config.yaml
rope_fraction: 1.0
init: "trunc"
lr: 0.00598
decay_fraction: 0.672
seq_len: 512
dataset: "wikipedia_en"
Each number is 500 + 40 x the weight over its row's rms, rounded and kept within 0 to 999. Layers, rows and columns count from 0. Numbers have three digits each. The size before them is the row's rms in percent of the matrix's.

# gate: layer 10 MLP gate, 896x224, rms 0.11, rows 16-25, columns 0-223
# up: layer 10 MLP up, 896x224, rms 0.106, rows 16-25, columns 0-223
# down: layer 10 MLP down (transposed), 896x224, rms 0.0994, rows 16-24, columns 0-223
gate16 105:516457524516529476502554527491446538499604487484535443486434426486470503526516538538536467441578463516478556466412438479594492511446451471473483540451496519530584528493551501519554559478501461456469512470437513519531559488504478574533475536468525459547521508495553494456463519533477437505468508498501533493428573504500505498474520487559469475478502481544519453474445479554535503537476534482445486455386405525451442486476528419539548561445568461492455512499506527523459541541494448457509467555547516504455478555454469567511480497577417494526452473526527442460492477481556561454515529499485587478456505518526492491501480536546511527449490520516427494548554511419497537457462
up16 109:519474467528518545448440565473619424518487456476529429457552570502484536442533447522420487436461466491457546496538495501481560522513538475537512471490511505523506532537524526409488485552532515432506499493507448540472458484464565423554539462523500530468525536568477523538474553516488521484532499501507519481491530510430520518547511479511530505501501493450504447473474514465467619463452371473468518574525557494533490573587480538531485514495446503466490475430423513466523500529472496566424531431437473548480529477561537500505494498499494475446468504457499430480549518431441487563514493517501386494538473483433539519475472504544465465473536522483523513465476539422529490528519
down16 105:556485500435490506454459546463504449536472486513468522449512492515503530426511506481483437506463503512484525536519485507481548548437533497543466523562420450456511509514562534485552474521473470511493502470521466478522471467550601470472508461524528500520511462541449458459501467434538594531499543481465546477544532457533512566518508533499480500526546583501546461459501584536572555528507494475548518488455571495514489521531492503571529504555569460522457524422529522544477488529483587524510500462433515596467493463562536467529542456526487533506598523513525474478519437471502452539472554531562432504468401444502511435520440525492440470523554490531539473548495500378508583559551
gate17 106:539591496530454416531467505492567503421452554533534503592514554472548458462540479496485456486483457527494451449501493548498535484455539494472457519526552498513552454487477463611450500438518517442534497479560471450480560512541483515500512561456543606459435519507570429471476488464549561519488500438452454489471463480514461622516513525484499464445494473479468519517464498560484509442521487513523482510448474446497540448536500544434485559584460494508523612503525566442517446509513454448539436483492461462607452551501489489507517489543503465503495547483484502516575498499537487510487532494533513508549475427530498500530475502537493581496455516488425490460499469535508543555479
up17 102:508458470499514571473547459478431469576535470465481496428488441455416513528421468568549533581491602506519515500422458448515473500449500543474529491418443516479477445424432520520569599541486517531540430517457531472500529472494541517501491538507483486450526532470513504462580490474561489454496476550485488520564506515576481481552477470497493548479560469542452459513461515458462488474534495540472566550483533467497505559454457471566468481503527489493618471569494506485510470527450496481530535516444531515474504435510522553552523459443537513503479460508543528523445503486448475588535582486457492501401488563482499528511505551473517477583561471520497478484509488435517507519513
down17 105:455448434486535493470471484478525433518477438534514502420531485514443565570485458511474534511501509476567545437445428470526547475495429523555471471449531560467489432459567537520490562549479479484530453588392533487498492498561469581482448543539493544468521484466467451514525471541464529559534451537480452450495459561489591468544464444488558541501542484462442491576520480461510476507469514419482567542534474508512482519561547480551437451515519501550490432509494595537513473512441472478466544465528481482559549496509498425519452517521554488503529466490537490472476468446514577490541507461438507502474555507514466561455478534489527462478540508506476512538533552431506543433515
gate18 101:537479558497501529517547566480466559577443462507575529529458565493560524574442513489463472521541521571465491412409429464467504477496486510589465537490477440557481563471523471534560420461473509476531563406492458471513510525487523488501476489578526494469496547521465545509438482479507487553514520564491517480428547471552471532476513442499503462522505548492479583532483468454478453549548515493441468515482418561472511536503461505561511465522548477504562516543550435512524512402512511530484491466488501483546523547513460491468423449474503564454511496533495474481554499479487460555518503486543508475515576495534464574515505563459470513540465450583537482458530497611468536498488
up18 103:437551473492523502498486488507477586468502519557541514567499468509525494489532447568552569519439531496459512518554499553477419500462544484445566485455520549454494513498516573516483446516531480530521533514519471487456548480548469486495553427481513511484523517540501507544525478449523475495503480541443532459516517535489505579567525495496455492473569453458520500494477490481484514443489508456543466406516522524466467499519481434469434475498534510519452439549507557520501485569449544509488516474487459538453500491427441535593500579444595528493474516502504621461495505582557591492546427484437564503541568492469444543585459428516479518406513508487536513471483476486501425538471
down18 100:425522460466477516483431551487543551536496469454456491498514472522514481430464454520478541479437523493453534498582520551479453539568577487468584499504456544463544396482469537586432411528495470517464447471525470546461518509574485490510473486469505456457546455503544431459543527422476521492547518454503564449554468507515555461491499520510490512558591481475530433507423473517540454480515455483580494453443521460507456517483452522515513480472499489414474473479539504476541495469483497453558512490495530520515552497485465524574554572457523517522503481568494499499511499566501530524453471505495590545511475456473525422565568509578499539447499478490505453450528453433533436486525
gate19 111:502503467554552573506507549436518567546545518483470502505489457455420485523498555497467501479569498504527455427495554507509413490494550461537465517490426539489544454525437515583453428599530492482444525478413480465476515511471564492509529521483496502584490457576511522495520597425551552538486524531492445531525516511490540515474540495485512476521453509510478495476520475497473493537575463499465475505466479459565544468482516492550450472531575490509493488451442514444496463529458445572557430511562543448448534482536503473516526463474441509503473468529560577541485500466450551459520508399531506457528530555536503481478476436460559519494459550489578454452542438423522514475499
up19 116:469380542492428488509500492455575493458479566541453512482508384463561547498491563512524448528499480527524470466507475465495473449494515545482497482489506449606479506553488473454496510497475503482533439563566568431511476488518448497466470551526547497530524552573515463471544527441489558445425442513508482578472513551550524493454505505539495509554494448514434523412423490539501517464422471543474496599522505520556523457530484543526541507494520566542441529475491489412467441440552516472584538485427521508521499510502486511469477503489449471540523466538514522477490466463516516550504522541462494468529467506516491448526578508525453503569467473524520530505540479595474509570440
down19 106:517519503461439459473495473488529439482555593496475547491478494538448500490456493481438508532441445521408420434514543515504516454536512468498533506544538412531557485467553545531467534568485515498460452478563501503489504479508453546482466539578463513496509468474490488505505558495515513481491418515547485525484522447499542509449524430520509498512519459442447439428495510511543429441411379515469528490479480467506514529451553502523482508502532483458454565499471467499486485415475550502486437507483525452503521494513498525453541590442568548529535533560589511492522403501513524514519518551476510501466522505504423465513439464449517516447546541495444539535463507408475463602447
gate20 100:473491433494561460509513563503506445524458454525513470475553531492538573541435529541557539527484494519471524464530486496517478525443472479468449468466506502542498483512473567465496566504463548510491497530504470497478489519493522497542438529484472463465568582560523445498442469488495488494433513474529516530389523527510550504489551486501483540476473483508451462545409503454508477533505454507429505454543558556505451572550578400496441561436444514477516430444469474460512524492382514515480469517504500485489447474481512498542603534504533513540485514512571537482502535519483494540416489531384483466541458610458511468544499500530529489556499459564488515530563565519576493511452
up20 094:513497487585544449430497483471515494547492552466538581537517444473520471500494447525466421464487526460440500474509466560500462453583523523470508511509511489460481483434474574501528460547464514495534525499531489462526481565506522443576490447484516492530506427444508538499493543512527501483503445471493498452438444521487456566466461497539474498419518404471446525493520501515519504452475531441505505479426504497435575449450476516534590496599527516485551492570507548495542494531526609397486528467470463525460494554493477435480442514497508505483529504485513539523529529481469460561378484465539520471570553450482472501511517451591533536549446543503528507457485493508401492494519
down20 098:484478506496493526521497443529399501556476530508486527441527466479489474547549493515549523580514529546522510550539528615482497504462443463470457465533494518519513507492463571573511528524503473440504527568478516459438573457477465549444463474459468518477518492447549458512520479484550454512482481445550549509445484516494501500459520501453465574492516504470459541550439487566468507416496574437582493433589575546470407562599460482497513485480547521508594554500494447482581514531490508421482506431531455488480551510499440523517454456487575500502435504472521508485486503577445489560588452525487511508474466545481485476538484449515475469553515471517546469490523503475523544480489
gate21 097:479538527517487511552558488555449489486485465510464479507525483519506494540453561400474558500507543453444610550592523507540451515495435477495442457489478493499538428488477534428515473553423471463463520512488522562497475530546470434507558548516498403525481493464486509450464526507521487560546518460460533465470485535470533502507477484558466509484477489451514484479499513457527576578485559529548520530438535513482408492515571478532537496481461524502539477503434531530514423501546490498522551480521512477499512497504490550420486498408422505461470574430534487528602557455456447512473501485535538401503500510511542468535507515489589550441560576499524528528501525543482429536515
up21 096:515485423513499593475580516513497518522514510443505542495519526536509500442527483495474478510492484523554489507471497512613443476513469513518454510542473441485489432529507511482485529483496481465465464580441461535501445481522517476457501510461489429445531460489435440502532467466491537478567536533434481538474467493470521443454432462508471541512512557440460529435562548457484464510556582522471473476500500495444472578480507423506475457502472510568506532450437504448538433476562527462557630544531516539455522514511450431527500482421477568477456481467528519479472493492484468497487500519457447441458556545498555530516484458458496546417587461530502452578505512518451466553588
down21 097:462410501572465499477510549495479517512484496566526465510474515436510477525524527453525430511526484483520432546492469481447582549472497538485461543540415449447484456548449466534530441488501561554569493504437429540477515552548460487536408535479562480569517537465520456542496465488512434471497509514519554500493532464477399569552535455483413452475455481541479435508467456514457529570499485483485544526502516541554418529578442495588497526471518479450456525450494456456530548507484540542492521472440492422491461536527530531498535542546452457531507460508490514531501494477457540461466531453449494494554582512477553475576532491540497503537505498533478542434457480519536421514539
gate22 100:570535504449523407581427510552492555443514515460504503471527502493497513449523469527519453463482472470525461477528493581499492468472443530554483494519494533491541440498501506484503488487471465493411540458472454486473505506401545503499481444542459584425459467400454537598554556462551539448485531560534518525488485465474580462514529495403498548552506513549547521510418468531543431515454533485461498456535466466457471503525568567563445491467536515454499499479476535444535489537521522430503481496503552480509519487495522493423498515503548551485513544479480508561535536488439532528524548533485567570520510510454434515547576467525532496516432538535502563514505496432541452506435
up22 106:528475542514533502459502493460584498451518582481435497489445462526521514520532478548483494455490519524526461465498528449497521582510511539515563544564466461451510530519523499518485538492518500532560540477501438473513603534518515470473476539520467530538520524464425540541511466508511427549521465494475523527542508514484498515422445474550486492462531501507465461502542458501467498477522438519441425485574527533506570487460421520463493469494508549557541561572495471518565580449533559525523529577528432550444525508506480433510501509534444495428468486449466390415485555467471512539552411550469487493533462463448531468482453495508442489497579531514432472481585476504568526533576
down22 107:510487521526469475425529486511561505459510581457468509476497510478516516555537487512501504539499489624510471482506549380539512478533501518474528504501421564518580507508425579457559522531462549537546501534508491479476531538498503499491474505532485453498527437516464462549453457491493476460536516445476458508568452461527455520487421497524444456535521502520468450498513522537490423529547431487488427508540512539494561469439444505504530534430460532556476568420494519529614484466499498599505470477530504541497524490541506481509498482505471476452512450457438459430511581428493503494464461473512454568489497417483499440564506534511506478456541517464436507459608506519466522467568
gate23 098:481560495533442498530547510526516496484493489509474524497473446432476446482474476511541464573539527500534433443471470472602528510499501486569513494559530494447493554572528453516563509564501496551541545528542535442438511518500563543516548517530518525502549492496407508523427502578470525485545481549498447477489477493481577559479504431489522516470449492490473412559467518459510505463533506543543499550589499401497529505442476484506497527464530500526471511498518514489534456577494493579489472530562555493473432515533538507486478506463486541478480489501528384560494433540428419496448480503548449533393483435512538490553522497544512550467499468524462436518446462408493488471543
up23 093:498457463516451448522468441497495447350517518547492532436417510490506604525521495516522507525472465462547579530492479464537532442478501498485502416539474446484509476532455513548488475497510497489463425529464559409471525473556454538538427468474454507457491497513549478496469573497523476496461505546467443521507526538565478435453549517450479439511519424430492506510537559540469470518510504483472472496429467516482492462470520480535455503476502491557523420509535515435518534530427513514543504579444511484555542537551457522477491535545416502481487459531501501479510502464550520510549498493470511566556487484549511504492420465460486508495487591483585559509546528432537474403441
down23 099:533541475476505521492493434459504516411505457426487467453475502441552498520519503484538486578511553510458554528492489492528513473501541450528465543497571538443455469494494466498462517564557529495478496466465608472479476489559507483498484479508472392494524499499492544555506601505519512508529500519526525464439440534517511570450519497504524506512411470535434523552461575497583510510497463465471480440489578508488540490523478475503478526507493509546525532464473459528552508596472457523623471554551548491562489515484494460512535495489534528485462486371517460500561546536475469478513525498569485504494410466393516500522578516528485538460502516508519513419560446580449469485523
gate24 103:517581405447523490487452516436474521513515468481602499546455523526446469548416550536504557538493489444567461488531494544446507502511508575524519567494484493524449495505451512440397479543538450489512501469470504502514491430486490513460533419449599517521567510544491535472471523504459487521569480474492493516561504544575500459425436441486478515520439523488512514471485514519462490504522460420484430551570491479489489540501468498455505457514542471525484486533611501501531505498476504564522459503484489508461581472454515545454539491470466547448549364472556457544549560491511472553567532435493485543545492487481454526567468472531532496475536471500448512533487545508462489517456
up24 101:548494551557590502530518483564416473483529492554495422416507494516463553441438470522454490561548447512471504499478501448493494549496506521519467564533514505541538548483475519462534538543450499472463430517533428482507454445500456487574524536465503506505529488562571460525376533482536475536505517459471528526434504526500474477478601556546478519522563474487442532458501569470611487473526479534500555502479482475543493480512503515447431520454505573473465492591465471481505493561490467563504450471437526506527588579474484535518454481531572480492539499573417534477454519435510475537499522530532496531470556488470517513449559458484534543515564473515515487500456516509494484489425
down24 100:456572418451573519553519494523513454540408545508483511528486491528457498597470526482564564506424471489529491434474444472535484529517495480528552564496478450500464482475549536553521482514598475502485542458462498505476477550428504513480463497487528510449500516487573537501465528498477514568489533477435545451505529519527501428421503467457497451499480545499455561448531575528553419536476504525627488484478479484526505493506580453460528451524484549487539437530501550538432457448502543521503482454458527483409559495504452548503512516550529506484543473447491486590449423476512487510538524487516463571476496526553441476528457535454543557501441500443508472529466440461520481517467
gate25 103:503533472521457535509491495560479578415504487486452413473456517471494473551533505572473473506479462472407450404453456615500466559504448475479489454486495482518525509450533497507576492503450486626407487541460506510564462517517501499512502500529535518496587517514544460449534444541467491479476569496590530501464502485517490544458487470485515444480484471549544502491483458530491558504452469452463533436516507468476532479483506478432491581445557452457478557450505516475491456501511431500534432560453570506485499500540490582434524489511484420505529464462472438500480446473486460472422546511558493488483479468511487436497471517540467484491405531471490556502489499495540506554569
up25 101:548512503509584433539470535492504490424531549532493550487454518514489479522504545540529416498512501411472540497464508596478465536506501504525453471478572524475468479513556553439487513511445479489483554493442482469484462523484664538485502492455539485528479438504518561479553499495531480463521491552550462477461493421560462481508507566516503498514452543468500451466555425456529474503560490479540562521493492515499439418486411499585510505513490570525518502518495538502563481476508452458582480544483504476512597531562561537500465474476506477435506501471415509502444425425515539509427498467521500466526473532577550444531563454506482529547467524519510461516554480536529483505524